Part of a small language model's weights.
Size: 2 heads of 64, MLP 512 squared ReLU, vocabulary 8192.
Architecture: RMSNorm before each block, learned and rotary positions, no biases in attention or MLP, normalized queries and keys, shifted keys, gated attention, value embeddings, an embedding shortcut, learned residual scales, capped logits.
Training: a variant of Adam for these matrices, 7047 steps.
Each number is 500 + 40 x the weight over its row's rms, rounded and kept within 0 to 999. Layers, rows and columns count from 0. Numbers have three digits each. The size before them is the row's rms in percent of the matrix's.

# up: layer 7 MLP up, 512x128, rms 0.143, rows 127-179, columns 0-127
# down: layer 7 MLP down (transposed), 512x128, rms 0.138, rows 127-178, columns 0-127
up127 100:453516504515454506534537495547585489556485517504530523515523506589499474536537540503497539532482447509471513456476522524528512500449487436474590506394517394467462531464558479498471441496464518545446468430502510523514434514571453499487555499508499545466529473552557491459516500449561470478506586521485460469569440510499434514522491489523532527422493465545552588476529516517577464542487
down127 100:522486457558458458458514429555545485491522474504521480541518519423586440488509544469492447503539538479537532500500543498469478484439444577504496467548484525518535488445521497546504458516543488523492401493469494467499490510553500550537592433481454510460460513531512477491476535487477593448460484488546512582511494589538502502494513528467393415464490518494488495417548454558429505524521
up128 090:574462523531537450436447497530493528520572560578475516486519410596480486527427473445470474524548514509449493542578520443518490523523480470512543527590452486507544583469450446524602559506560484526558422445450525502469474504473538483511528480474480454481543489531500492537525477468543493452524544448533501474478525552516555521490516586506515524470445470486543526511516534461527489490486
down128 094:547508544517473470490503543438508497485583571501476465433489517545487490535495525493538473491529572514452584478465534487537520480549421512516523473510505468563546543571446450492540461540561470545501428508515451503489527521451560451458430513486443516513570442488569490571559459446569524494524518531495459570475488470442545512485443484474489481513522501528525517496492582475494504380524
up129 095:499467571484543473458491484499478536520515585541485500434439441535511468503497452504545506551419501559507484596443451524540454462526433553565511426605559519530506547379507461490484494501489428520511544486522483534535506505502548449466554508470525528513471468458489534505507450520497502437488504452463464580553543501532518492478514534460400513505451448489480472518488509500525464497557
down129 094:501520534460513527551596468488522521531520509528492455448497525543496473499531512494545486490503512494475590459466481481494469497493511444533461481556426477469569474453526596556542545461477456457466508566447421533474486560543561523542521503472459477436531506500458512595521526463545505588518519460476522527574482492524564528469425499453395466449508504488443483491445435486492484454513
up130 097:556474540504487486533409560496441503513564526463480491463477500563524496507453503481494480521428571508529468580552467498488491561559494487464506435537527547481479580451545584510543513553557489535475543479511494502478524494580413492557515515438487502533451457556504511515507552491504485502499432509440464495415497550473538557529430462507523504482558480558530383522486518501460518550494
down130 098:492471494516494508526479512488437543542463500538483466500552539491500469487549504507467482506498468485519559488499541519464467486540492541460417519532448471554539534521542564485511485474423522569497510445548473486623503504506501439514514519603461533488446500491531476613459444491549600504534526524491496549494550538512567503559500482496421527488526485535556474410464525402496559484455
up131 109:490539443497457512443441525523554597498551476560539521493489444546520512497584496500529459518538489510494479471453483430565456518491501483530518523493531462459514509597542550437511547501450504423533562506513542508475523529557490510500498441487533487533479460505489444447538527526545467472495430571525506520479482527493522424471536548516505432574459483571578505476501522527557498597418
down131 106:485496451536520460504487510503457552513552448521571510541535519595476518490505542481451469507523540551468515417508503490598502493449486463463554486544512387513439472452527514569486480463460447526569540464535574482432527485481530520484537477438445507477524437471506551457513522487489484569521442511476521492552463515477582524444393529473493462500545506439537534536441508487539521522508
up132 096:499549544497579531541480501538457536533453448564470475540593531504436481529532472507466445492441478523571523443610514531528531541544512528480542480512469445478510535429494525508498492462466498482553538438543476598537514524520436502511426473491498464422535502561523532507465553481449513539484514483451436515509480499508530532541450540515469540449545491518491487491484401601510476538524
down132 094:555463512506499500490559525506475505485451489438462470571470526481526496462452588552437498385492434481485563509544507595437512481493494482464475522512505564449443439480521529452551535513511480574494498530504511528462520464450564501496498491531485501486445506530459520639471452421575487500477497560475482479560540524517454431471544493499486511504484543458463524480514432506509509499575
up133 111:499560564584512481543511537485479514474503577525444499513477465499513528523511510531495489509440483544483426544514496510570471488502523543486452523499499445513493486528437513454503459490536532476540541489486480470444500518542467491538468446489538469432534448520494470414540457425497493529448568469446498432564462493500474543477473536452516512409459510507445544491554355451542449565566
down133 108:491547469449497517517581489481493536508514513465539432482498533457510479585409526487467534432510520497472489499540491460482426552532496515503499457476449497511485469528542499499481498440465514466540377494485564547416435541514508457521488565519509520493501412512433424505522535507491494496494548521523513534499567524442475506440434540468574451517497507436473598484495430486530416503527
up134 082:434521497490548472455480527557447512537497510556479533530456490423470508523515408441494461494475499534494484456449459531448490452457494495500453567461513433463472529517526457562597545501490533514483451493457416503491525453470527527507536499481555568546536442492417436451467520513574482471485482476515537416433513489570523503440509471545488508475508501581511539514550464493437571520459
down134 095:511475500514455505518505512516502524452476532554505515476343525488458496509426558530510481460497650532495556496511513507487461504476486482496519522487551467537508559533506475523499475505488537490507539515485497539468507430473459538510530446481462497523551432548537547464498460499560471501530486458650493527509493500498513496498485508534460505413539510419421490448463447467489538412531
up135 107:488591456514470540521500419525551450574553506504571498490480474538481523494510529504505540571476504501479463493553471444535531557501537426487573507511440498492495523486511567514501470522489532406518452478421498478450553500478520433566495486553419566554503551529476459465543503532505480468478464469470542504477521563469467520519556452560506472561476445548535474511423515574514432514449
down135 105:483469536475492496532517519500464563457460498537506455569540501512417510528506532467479526457479470548454509580497537501512535502458461589536526427494480465552550496567419532448513429409533459509522469508553449436549501479382483565486486514476454466563496524467460496522496486542557523477526495475523448521523505555521507481498493529561571468542506572507472488549439555435440524494502
up136 099:463543552509469468528465556463592568583455537518424489482584526434511438528558486409520530501454515486539482429500515528448487533517485496490469482457550498461489551439455532519516489505524545444523550526535510465506532438535491481527552530464516476515572502480525500510456524477490461480453492507457424433490509425559470502534494514564480513529501441483501541565533415464448432550533
down136 100:508525445536473487459474459475510496542481568513500499545543605530501449479514521519488548443476501427531430501545445475469610530540485500535444517413474489470523455442500531529469542518462549563552476492469516492550508492486550503496447497516461517472355515485579507633487473541462466536504489479478511467503500528519484549423540485516474494503506481453465533523451536469469529523529
up137 092:455518552444480526430506432526487442507471478577505538411503547480541479533456553446481562524481458479525581457455449561528537466477488463470523428528438524468504505495503481452521509526454527494488492479466529509567504550533486520501492479477482560543545512512450536435480485470433567494426468493536550435571502542564518437464507495507489491503456502503541525527599399451528457516528
down137 092:536484497500470502454513544554495479541539440546527471513530560521549561539478516518456537550506518546505577442540486397469441533500518501485461434466519500494562417499543468470532493409469471437551476519504492465479504507504511487552433553516466499511499538497521379592512470448517477484453499429538518472471499439519488522471450556454519499463470499556437473487466462455550481472582
up138 094:582480503488514483529501520556453451450516588504480539512514526482459440418505566520464427572455490517501469495482537462463506451464497447518463462495520474567518507484564543459491471485525488533542510479505509531403491459527528526483424445546427505552484472524559532452544479531582463558464571472553461490478526490544480533498510480502607494515507403508482420484473502526499568516524
down138 099:554503512506394528449565512454503532471492549549574536513533571514502500524415535508538547560497439454534502510555479548493545509507482458486488478488518452504477423472446481413490448493514471557532585559516533446492454540385507483485542471494531426474416510496541506527436458527510488461506450472494465498490504474451476538429501535477465465479453490442514568469495524529450529481526
up139 115:499495477494467456480481504529539484461493507467541502502551484481492526478466450513490492693523445464506558472526582546487481453529440508575551576465490471484576573456444527495472489566523413469490507479512572497487468504562521461525446462512500510547449518456504480455508519507489493508542506477511498531388515513532526482544535436530515494548551452470480429487530520490513506549533
down139 118:513531478506516469477478533499479487494485553497489522467479525479491484525467483519522430544466494499481573497495485443546527499569470512498539523466424481569557457468475570463533454501485521492479443483500505536516426495559505553427497516568524465557490445424419443394502604489471507489553527546462544490522601485536492430482514408561523458471500541467579496477430509522494512527501
up140 091:554492506539500484469518488568486498467480513584445533456502515428428512533507494517459530522515521470461530495484541556488537522500511463509547534569395511443461507442555495473531591508447429484486467421517520538433489527528458497468505447495451537493527539492491466516449509376523556518558597423511467504482488492515473529423540483519526518517471526508412469518479437551506529521477
down140 091:452521471494484524509415578515455512456501553459526484466495492457507498547462482518489506464488525542489511485471556553531487473450454463535491491507478517465500400434494465470493373444483461483500523470532516470503517473485395432487540492482465554440524571530501520602440462538518501546463459541468579559456518475546555488464513507469519482475463522433523507471474524563545536406513
up141 091:445518480538557483498421472593491484456496511544468531512582484511453493443508494484537460481508452526572483481485505501521496499572551480551529438492444533461541545454435469491516427521555504507481574475511516460555533511415370468569496553397484525480512466538502544471542452479509563417545523561488535521508478511519500495516503503515444501440472517526523471449495506537555506522458
down141 096:533505538463416489512517497500480522473453469467491528470422494463464519461541482426514577497538475453476522548469478446493535528474569588515391508476521484525467435519572556496407562480473589446500409476464490453417448511527515521430450506484502489522485531484504461550436490521460468518475544528541502533470506444534509524530482507472457518482547554498450468589476512490540528505476
up142 089:467569499507532487476504554472478520541458481521467432484601522563523460527517415498469509489460501496514536545541522570518497569489487503570449459519406589445526603470487548567493478448515513486540494539472555551467486523519526467477462528440479430490564543459429472459487513489452484473463473545443500468532493520456487458497533536530560498508564502457491465519523515471409505555473
down142 090:506472490498502468515535457534524457479448522541512537544482561476483533529484529488503504441528531459460475460504466487423557445507505565519465597487546529472562485563517487472504581589534533500468500507545489507503518474471470517536516565593492490488420522493569568648530525470541483460545466498524501489488519530550495466518486485498463457403443445459553521429517527476502501526442
up143 108:482529481517488461468467479491493573444439473490437489512485462492455440563499481501459465506457501485554469503549497553505474521472581540534474501484535421572487567438495506580485445501597473483507480510499526496509509612526426490452480494553530491502502423495459493485525524431476509419444472583459482456538523501546477582545530449509459423495425538485477537552479505507466499506533
down143 100:481447498538495473493589540490451452519440503516532500472594522492498548522458475531527475549554440408438448528517568476518528487496506509547459547541517529508486474559476525490473536481525476568445485557527495495459527411478543527482479528470480474571502524480560517534416497477484430502523470465593503502522509421478467458472522516542508520498509504489496490344566462547525488503526
up144 105:535543508443509508459536488446497525511483498490484507411534435417472507427448474496518498533494496534485488484531562465589486521539541553485470536467533521464504587486493536557492491493434551414508481450475485595439468553506462467446522431467484450480484438441588515502550555540532499553521476460511523464572513464527530513549506474569433478544548512512476460513562494466445497523469
down144 104:468502532491473551435556467490483522484415478504442538533512440510500530484457476520540450467498544491452549479487481531600503449513558459513495485536509511483517464453497455498520469554496530565461582555494465463482459482463522414450512454431509495480434477502558521524456506531461491522500460495556597443472500556457626524515464471507510558542511445527523576472524497481481540410510
up145 094:514509503566465498506512540531541414481479487487438537406491526517541523569446494531521508526435453510553452473470514552495562607455530536485530537502582517462486547440471539527526543501493539484450448517579524550507514507475528497531472447561547501528508478504530482480472514440530574433466469596502465489461448527537428469527430456504503426553560529473498520529523480542517489525458
down145 094:468530499549535462440542506556560496528459493509496453487556562517503489391496454521535456445469533498476525482508527481538454519525481512491439421464508431441473497499513519424460406489450506532521473494555479472499501488474615420530529519510507466509489479554525457537463430497521468510405508482489498526549544553447585476518497532521537469478419498474445547524436513573469474518518
up146 114:523541502425439467482488521540461484527483537495505490492534474509486455584495460502459505527475526482527496432544478524464529483504478501552428527458581450518511514481543522471452547482496419513485501500530531491482454534559483500537568539541490494538592493403442532455485439482547500438506423549407443461480477447504542444520508500567460480482465509518431513516487533421453518601544
down146 114:492529495522479484523513428558570564515418461471434517498533468480506492543497499537478452492476514533524528566558565520568489489492479505530493482508507487575619449444435475511528440530478466454482493524487512520547537552496536502445478522444451580443400509458494498400476532440522438502527546498557517477534504488470490478464490441586494522547480461557531460513521505552507548527470
up147 099:488467564509438518500447499565533462409511502479540475497486565480431512458539515462536496548532497585471485511528530424496435517469497538550541507430524465518516501469482474533480496570487472440552500430445531477510500491485512528491560403420460560496494520501540492470583492592453546522575542426502508528523538449443551556502483538477463498474474512513482521503557481509502559564453
down147 100:489489537517479476523497500539450518514462496485492492547482533532528497534515432531518423491485466510446508473529524578521464516522457462414428418498498512520491421549473460431493444502425501463337473559537403467501474491418493461436534492538498500521446570544464488552472523565488460561522461549515513515467532515467460539507506501506455537498538471486525430495526513535522534507539
up148 102:473600446399509489480498530461437442466513434511505487463528488524514457501542493536489547498514478527546494463569543500437508499535453425559479463474507523493526502495608478448436530483479480484507511476492443478487483526511552530516544477549550514415512502455476461455490510457386499519454520455447522441519470573543495520490483513532525471462449438543528449561445536506498462576557
down148 100:508483467525485457496557511541485505469485494464529528542519459515548534460515490593491446444502552461475488435546426474490526501433490528530519473536635455523532367466490517471527550480541461512540447459497493528489513484504547459468508422488529468486458458482487489537438444446499503494494433525454433572476551519472469506509459497604604480485475477549524509502501498509489464482449
up149 090:485509484525389419452445437479482501488494522539505478467524486497530464453510526449419522523512444521549483479486488529542483527471617514564561532499502459462537545585515558546556411467526534426529445498563527481525509449517545557465470449476541514438465472488506565469442476508516520504581523543468437501467516465485462535465508525557473536524498509478518466538517443456471479554486
down149 094:488482500446514520491485590497501475498550472543471507519483527549512516533466550497535508484522498529470447441456514488459507468473615540439572518478489482513518503527497504470555561434522485502488564481497477438506501481482504554520501457529504589533502414536454432510418519506484456399527536582573487517421465543548481486411451548420501492470450477562474537556540515471519508499501
up150 114:483496519519472503484447562509446484570480453466512456528505510500523518485492454452547483521434498539539526481473485516544436498448495493472456429514495526503503551505457452471492523423456500459537520444517500556578564468493532487498500483462554434476460568486426458492463524516517525483459505514534431585507460494495490463427464446512597531588473535552563509490525494542486428627461
down150 111:503541529502473452524541453479599480508504591492506519517466461572465513495442506457447474487526464444480511542535532453501553473466487500571568521524539470514465446512510583471467527572503506536491496484487500473492466509497501521414416478480485532567616550424535500500535444500527556477552517494594524470562407506472497568564588468493508522492478501496532489509501490488483476509555
up151 090:550449497578451490408523558511492513475536496599547456526520530483487492455457468503408475500473433510509570533565517512510503544527504503551575532459439444434516512504521586483437511503461487506531541496475433532473510440508482493523511426411530440487576534495439472479575475474473428511502544451535426483511497545553466511512471517536546497501537469458454504483526489497457482461513
down151 089:507513493506561537509488522514495493540452511485526458494498505488517517523543526524497517439457539625556463481453492507484491457551490548517509494485509496519453467575588445519575472487543514525461516559476541466499524550503477498467467533560495524499436470491491546628506488537494591544409515534475503547493482506477486516568505444467526558561404486517462514544435590559544449495490
up152 108:527530477519427450543527507566588569475567530575535497494500523523413511518509515543464543559549532490596485509526484454498458521512500565522458496435519498501483506457456490471466543443496467524456488478485440511488446519516432448410516486546441567486573493448568502425515539489545542493539458400490479512514470487544459469540559568520495442471497549492462480500489486497504533503464
down152 108:542453560532528470472490440498549556498509518477534449557497549493469525567477467496498504495426463450517459565472457440528510519470590468542448427478493464532500418519547540505441472496500573569506533468486535518450503519469457496572470557477517527485535473543494424544483493542470499542497475590541516495470539437448590507498612528547489518529517538523478499583497478443482492501520
up153 113:488473536523426412458501482510519521454460525465484529520532468472509530459590546461459500542538453521573535471482489523470527503450524518501514517489496482539556528435444548445534545561509536502513453507550566555474515551501548517505453439509454478454475474524444544492503496554542522514508519576500547470526432514544461551472494512465488455539430512550539410469550426593451517584492
down153 104:488505518585508456550522511496532441492463489503518509536496467411506415506502548460443474464544405515494569451442431560469506440449514543535506524529566543518515463455445586499571495477493468508536425559487548515437477509551496583539446457523495565469511459501507525515508501513503519475530550545504557483456491531504517568536552465436514533488478477512456465455585537511473471486456
up154 093:518504616543508481473489543484469516562528481569492496463499481514477519529449566513532506542530499529446489478496516475490476486507489560520523518517442468485443552506503435509485600443466528486524593505462435522598561480498499550458544504488538533549521532548508519460448473490534606484422583557552512484441514553484488419519465522497483500554538434509537490452471517464505505566531
down154 098:529531545524542523456559465476434479452511526469455477474464484570465449483460529469487474453486475429431539493523504486498540460515493519474481534548526468471469552460494461462453559470452552444568507487505476534497496444498565494472488537448511567533425522508557536602474481528515508535480535549444563493515517486513488460455477589450452509524491447436456503447404486429483493576437
up155 094:496574530528519421525407518471546574517474469537506497460538496527498473479509487496469550519516474540561460493429503543520481519461497502492554451522514488529486562526414484548558492529463505452435441503546429475545506455466489537509527410460497546488512485457461521444467553580536537514524555451561399484503520506529512516429524455526444468479512489542403464503513419460470507535482
down155 100:482526458512495475492505546517556451526492528526534462480565474518562508498432487499445442549498544495382537408564553503519477512509534502411594471473529504532512520496467471445494473483499482499482523492496496455449484469486497455474459409544533519511443497497497470369469523472433482550455519523498489467486467492477499453412428471457401491486537546492515456516447453497458476534472
up156 091:574493535433542505508436491547480478484506541492492490531463477468507489521522494537466475561457490492510510477475537486524529584506496455520557525455504444482572524534489449514565532507452543564503481474595460536553541497492478489521468438535561526577474397532465408528556465536584595506551541450538519468492505513545460546477472485471491462471469562519504508495519482513406460470433
down156 101:492508497458495547527475503505484542488502511497450494470488459495487515512498447514476390483466471603438473472518532508459596500543482489479506459551506505470501523536515516522449503574438464489525529540553508512532491421462464472525527499478471583428442462497526493688486465474527509543469449525568535482534479488487498499488479553435489559513524459422520460545510532507481482432468
up157 091:431474504448587475486469515497529575513507497446505505457586482493525517443486474507485475540435501454467506572475553515480458482486524563560495530494530429557526540544516531480453496502426456437550527479535511468474589501561549459452515431501475540485505459543462512519492490442464515497556455468481533523448510489616518518563423534510471546509487513464536530480498444488425425552482
down157 096:507496531537444491566542504544529554490422471485535498549553530435474523500466491500462439475523499477425498476484480536545415481507499433501472486545526470555542420453491464529502491458512443451431492598429504482508458511494495401481559521510553573497446571538530491571519568472500478534541449513535501487551497522513481499546557498495463464504520567451530550488557544507486443546553
up158 092:439529458478532486489466493531445485580508471548584483494553525486526450488450491430483566525511502609494472520470569431548417525384469554490451502512434445496468509495471517460538472518460468485454449478490492553561549531465456536500535443467469522444479491474508560495608514524510503509554570514526526484553502501552494419520478472509476494502489509513472556501489466473558449519510
down158 096:516430491481435543542536501556469482449543501530427568464442452467478535539514505513482528556536474452543528480468516509452533504493479454471448514506550567492465382522469542514511568495526538485457495494485483489521490506413562509507487499558576539490522528468459500681517525505539551522477528497501498492481516539521496492523468524455505440402460458484493487532541482542445495547499
up159 096:506456517468533510493495530499485552496490413499545444523583462514538530524436491505537471522495476462507475465503567440520451582506537510507519487458506563503541521494500558485475491402484526452622414515532527511421473513530506500470450505490531463497468453455450520501529523450460515453492522447559499498499502554524430538491459509518484515485526494455481424606463510485388466560444
down159 093:487536486491548481452467526505533517538490548420449457479471537485429512470453546500566522493486471432469453507533532513520512448519491480535520540533545465482521513484540517465482517581474541403519497570510476483411527456548465404529503528470497527491516525561584463572421514529536513489535459557545489495550521463512538466548520554503404529536477567545535553530464571441534500494482
up160 097:484463437502501515384475564509417447528494482569488517486549512533560503440552512497467566558411546502468422480464485495443543589535559569537489522533453491466522540559491521474544560447500518542531505532470504529480497495496570533530488462471505452556489512503439504510474489436483505509491581462498536561501519538513449524435555485531510415499459535470520459510514430485540501487533
down160 099:439531515480471468551498500507480469444535497524436468450551529476486538514552517553451455450499464608530492493491479501487496577519464544471465469463496496431569420469531499496537516511416478539539566566536473522477455519511536503553499413531475465509501546539473564529482499473509504525496489512502540537541474505533441496582474461447505513426467612595521453508530456518565478463458
up161 088:448550510496448484460404478593512504528516477484503475539447520472484490518447510489489453504549458551576506489479526501462470624481556504485466478468509548548557624406459542515483516541520484459510547437488495486504577497490509465428542511441566531530487454520492530516498512506452558467537485566517489500464487526487550461583532443527507419509487455468431504524477502504478466487510
down161 093:516501545522469477512517482501495450494530481538525459457500522457431512487506457485491430483462463501481611498484507445556587570552570446494519551566530526455455482566511497550424410474496541514520575480487551507480538471511513503434484526520536516485503508521555542603460489535464552489444493523598471441486531473462555554529469435412506523497532533487465523468531509497514482545465
up162 114:543550537472517432514480481514487502542536552446433538491474502482523481501521442490478486540516507573448478470448467545501503498492534513502497565488457494509430511456413487427471507518478441464493556429516494532491521512536515481459497434546529510498602472546520443457595409543541507515569436450479519501457457590529497534459487504524494480501504540521406433424502429544525504519486
down162 108:507485549507463493468546517584520476463514428504555499515437441416505433505464491557416509423465510501473533504456504483507485530492542455518545454532485446506505422564519565470452518462510573497540485494490454518489621549500483515445543467523504569465502442565525508501485473488529446595491516462470499553471453518468523498447491475445536540560441481464500450447450488500540506466458
up163 110:483488506464508469551491530522488499458495501466548440508540498491490514581444441503477501603491432431540546479527515504476463494534474498544505522401477505527575539499493506502447437551444457434450413430462606485492516520540520486510469437514442509555497574461523491457460577440470503528515477433495516453482509537536504495516551436568456477511549503456518540479538556501462498547503
down163 110:485475504491499480530536530550479515478520545472522427479455565556494435478476564487513404460476529504445507469515462433480451529638504482541516515494479511580457449507488540481567443535465526560569510482439477571476509517511447564479562510536485531548515437515450434424496564484464515534478538522476540507518535494493526462462588410523506512488509512527502473509435551526480496507519
up164 100:466589501468490468571496554469498557535470461500522480447499470451422512429433480553450563518575523524511458505462410588471530536494560499509566449454504547454530568516496496520529480457475474470462458487551476544541565466477430555473446442516498518498476473452459484470518546583428497531566475497502491486484531541577529500513480509545493562501458505526493458550495461471514449518488
down164 102:475509487492525513549535495490509465520433559414477477483504461465521448520417526527417475360513496457388559512538504490495561501524565504498543494538480553540523488461515470416465413483513431488484588491524509550559512490522561473477460454491468503499446540529473486501525526515455468559496451503501528456536499447513533522503459520424457532508533487496452495541504541489428449475468
up165 098:523546540459518502520494520463569535526469544566460543413562506515467524499551486528490485587465487462536492438505498509517471547516483469506518407521468551529490525530489484522504513482484511524420550517527523500472444592495537491449468468451468445416546522511529513462481542494576546453554525462419545492507563469460478577493529532561452490507523459500519534545376484541450489557502
down165 104:531478510504490482472500517539481516463501452474461521502514596505483459448545518553526543451518503410509460508535494501546534545591501511502492474477474472430479468536542521544482585463506534553596544582505455546463490444485516489585479548541595541494433526516575550586471462490514494485525463532500516541436490518497521502483497528548454559491549474527563529430515525536591517516507
up166 115:507532533520477475552523404532463486481477441461527504489526472527492528476565548467433526580483527492428536535437511522467465500429484442500473499512373563538488508497475521508484544524524498518437465508491540566556497471517570512547411497529560527463507565493507453461525543552452497587485525498514562410476540541514538512546496500534467479623528476527513498487511497493494466538519
down166 111:547562516519486512479508517476484490482487445492512542492467600457530514546509467534463487550462488458566460539471528457528508529475481547554497605428570519532467449490469514509545529491554499535463496608483495513496466571495489553504519489555448509499526519404516575513462434532569556476457519529555506516462506391481535527516484549600477435492485467522468480499474574466494486501512
up167 096:564527498416490451428472499542433536457518489443491504494488468479559505557532527540519467515488537547556421545469559454570527538443491492530478490473508533531452547487430466554524463574499463504513551494537561476511431474526523461490517453429501567520542469497466448456487429481427478529502543528550544455498473558532519471481578561519459467529466507437471528493470471512582457500455
down167 094:456502487545554478533498475507494497476564455471560478523464440442402449562475514467463447420513521524492608523481398491507522576516530550477432517480454515528467588542513524523498562484477533486524455497499481584520543457509461437493466520497483483455483648489539427549496516474540515500495540457489522538486491512517493553496498535478512478471489460488502476494427473464457450530490
up168 084:541467429525559402525522445563544508509553514550510513479566495475501489486485537555457449523481532535533509571554560568536462543524558506504480525463544509476458524508442534486484556470419475474506505509499533535512548525557489485433583448452413448498483524477516583475506519550446511510487472492475459456502397457520427475524466504540569534526447489504473477515502473542460498516577
down168 087:525512468572504430539590484542445536489558474532444458523499524512462486534489483516538475459460436501547524517451482578456518558533528508545461481470502533489535460525458493583479528506465556485480549499455487526489489528405509468508577613524581502413485499508492472544499497528528521418466425520473513498475441529427564437471532439495462473520501462513515522465467446448541506484493
up169 110:526471493500481380457473454461389487516521498518565509459582460527465516470451415504445497521455519522509425533511531476467496422442467554522490506462433484436513529494506545529436489493450483478552441511492424548520569593522504518471490508523499599485532503541458498489501506441469472470557500408448467426506543496473507528476508484499556516473524493525529458496533523490471528509458
down169 101:472527543408537505519511543476536563542493464543556499523445529594539493542556622520540564507515448484517454441481457540522509512462455506472486532527511458437476511541510510504515471521507525502537500547520497462424485523452504565476523469469568568435507567473552518537495527499511528553509545465481471468562454488487459479592488427454549473494491431455486414454453543528483494515502
up170 093:528618463498445493471489574468536447474457522556445571465504456469535473553528468568478481530538472512505501561551486550524522496539569510548516513558534522449519538544436485515516587497523530484464571495532514500456508500469500532458512469472424489477603558484488467510442553578492486532577432479509468477531497519550451524539538535501603495518506499492520526450513470538497436486500
down170 097:571487519491478542508486533489500450527490498453471491489541491539431481512453443540460479479540535526473446547534466490553479463464526435492569421490466535436508514602535447483523486506575566473468512486460564506477471542453503503445467597486428524450471508480435554642481469523482496506488416517529528485498516467486528526473579477460523525507515498531515553531467507533474483425451
up171 103:508520499515483482459491518466444453536514493514534535437578505551564484493529480561460587537477465560482503501552539501510496521458501480473425491444483520495484510582530508505536476493477503422504503477428501479471613555524518523505493431454520469541573483467458448509482546488529469540476501493514419482462500519545492463497511590507536519561431482606496547461534417593459542510480
down171 102:481479502499487514488446518472473493501508495538486480534554547521561450524502521539426450555512498489526494559474482470549516428562534562536428403504522508435540472460542489530542453493451544475500512503514459522480543524433496473543506426475490519529492434462530505566412522480518526460446462506460482485514493429440508439572441572520450545434511496474502468506572526560504529416418
up172 092:539555497472525525548462484546533441529447469502470477559537440536534580454442530475535526538476488551409471510515513554500469500525528459522506517583519545548511622459570524562500543524492427506488506533501562528553485432515518511534487431410421431547483508480493509516448460465551550459475525511521511449490440484485450518512534520524527506504518489537482513554550500544508468477584
down172 097:496498501504496527537532499488461467508514478543543501564475475505508529553449553515452464424535455482427482574528546474499508488453457502471441495564528527560486558502573501564456507532490475515492542520447524478609423546448484487458499440516456598504486505473477435545561453537518545541469527488492564442489438483519520548552517525475449458492477549490562502540497578528497506469602
up173 088:520516528501553438508461557461490564530498539532492528505475541541554603555520527497468473495492585437526472470537515523472501520523515519456482418488435490564541620470405515478514522479452464441496506499495440541495441483505435440501548510477514555479523510556529491532536586523538417493443459530520495495504510506514485512473479567568508523474467495494478519499495495578497565599493
down173 090:525544504553473481554487484481481514552467490499483561501515492403538472482478454420479510467564563475507468514466569466499559390527494489533477489554541459441538519499512539466495485482463483419574541494490495465474508523484533529524386583538500499496504489511453495620449466520531442517535524578518540506527571465471521489493442418430477475526515487514533482507483541547487515548538
up174 089:425504483516481490401417533538468469524444449521520510449499482463521424512516457502483578523599566500521392543503570486559452505487476518498471489503505454510497514410507507529559471518481454543582493522530548467589457484454467539512492422496519476531519478473474524505502523485469492512434507585558478535533426561510518429475541486494540521460535504517506497509522509435483501546538
down174 088:536428490489487471512479490489531520455433445545438515419498485491510496464544523426493515515516509554497556553470534456525548512428491505452495522499530539473487354544461521563502523531476512464453535500495526557505526473515509592488451448450506480501493509501507464640478557466494517563477496471523477493497557534489511499600472488437518524491447478495513529527486534544450396541486
up175 100:492584543513550526523453484496493540440463497451507535518450417484532528554524512529502468516482585516547422437474522483523520564528466468561558495493450447434487516508461459617560532457510435501546511491572544517462448538488493529541480493497479512460486523441536521480586516468528486489494558532454490455485422460549437505537449481487462571514568448529522473512465428501506491505497
down175 099:514521513507587478588532449507520530439429430537509462475508473502473482520491561460452497506542489481501511472451512512509550519459446541506502541449412416463504519538507500519492454459467499503488464504572562462503486504435513538498483538515520520521417525437515478528523462550507464506450511478484513531500484451564433362485480570527521502471479471515565492507553454585545528407536
up176 097:504494551463557483471519518505515464456516470463564523513557496488459506510488451511492518521516558483502543580445444547413573478494543454403512524483512411423545545461493516563514525479512517450498494433464497552507449499446515547456525504564540520551515549509527447492574520450479486547546570467485576512528430560450475558523427464535514535480485430505436501544494480510483482539477
down176 093:545523574479554432482507471553474550487524460477386503544486487538489433429557528429434478458444499562484537515515554530547508457517553616471504508496444523549517435526524570468558488488467484529459515524615511493568447532494498536523506495499449487552571536541467507518541506481490488542473518518504548460411504570482498499515498464478512548493481481466490493485542551532534519517475
up177 090:564482530483498481488502457481503501447588447498510500500558509498515452499490505518453469509565461549511431490571550470539499465456519522456505529540511464573490513497491553515538591562470529567596563473534452537428512567494480505488460465438468507563516499429521482496454400504434477534520528486540526504518441501514549503466555499501433462482453554580529546425461454495466487497463
down177 089:496561491533497414454472483559432480483481500487516431581563509471471449538440493458459447526501515439467583518514483550477461489519541536515505475444452511529543465580456491454457516476504512503433525496523464451510473487404473457486577486582464520530466471474465471560418567514478456524436474457477475483443472527455551534442541453497455449483543462482522436491522528500459507499468
up178 099:520500435428597509532476465546458434448559495477512517481506441474521471510485527493464504519501535563542477529510511526511503477493490500437497518511469418546548529486489581571498533449589473486512479505521530552532457525503458511477478532458423469461512505476487519484500488428445527444449548491520489468577437465474457551520440467565530567496502517463450478564489467548399457510597
down178 095:502501500497471468514510468498451526446480569508438495545510463533485476510486544456497444505491472468477535532532544575487516494497499557463493464548485593594526513534577538529491522500615497565508534533539506444508413544362505501545526484560532447500554533535459463554434511490539509444463483422531501459487482515455470474475592522527505487467438489536490477477479479445487533507529
up179 092:494530482503532466471413505494520489468460497464446468422507474464454476489593504496435503539516442585591497532508548521486547571489501482450485546490496484486508509530488536535506469444529465478457501495564444566522514476466487503564497445525487495480533546559518512484519562451455549480504512522546402494474460466510524424489491438491514545473507503559485460586548448451532404575560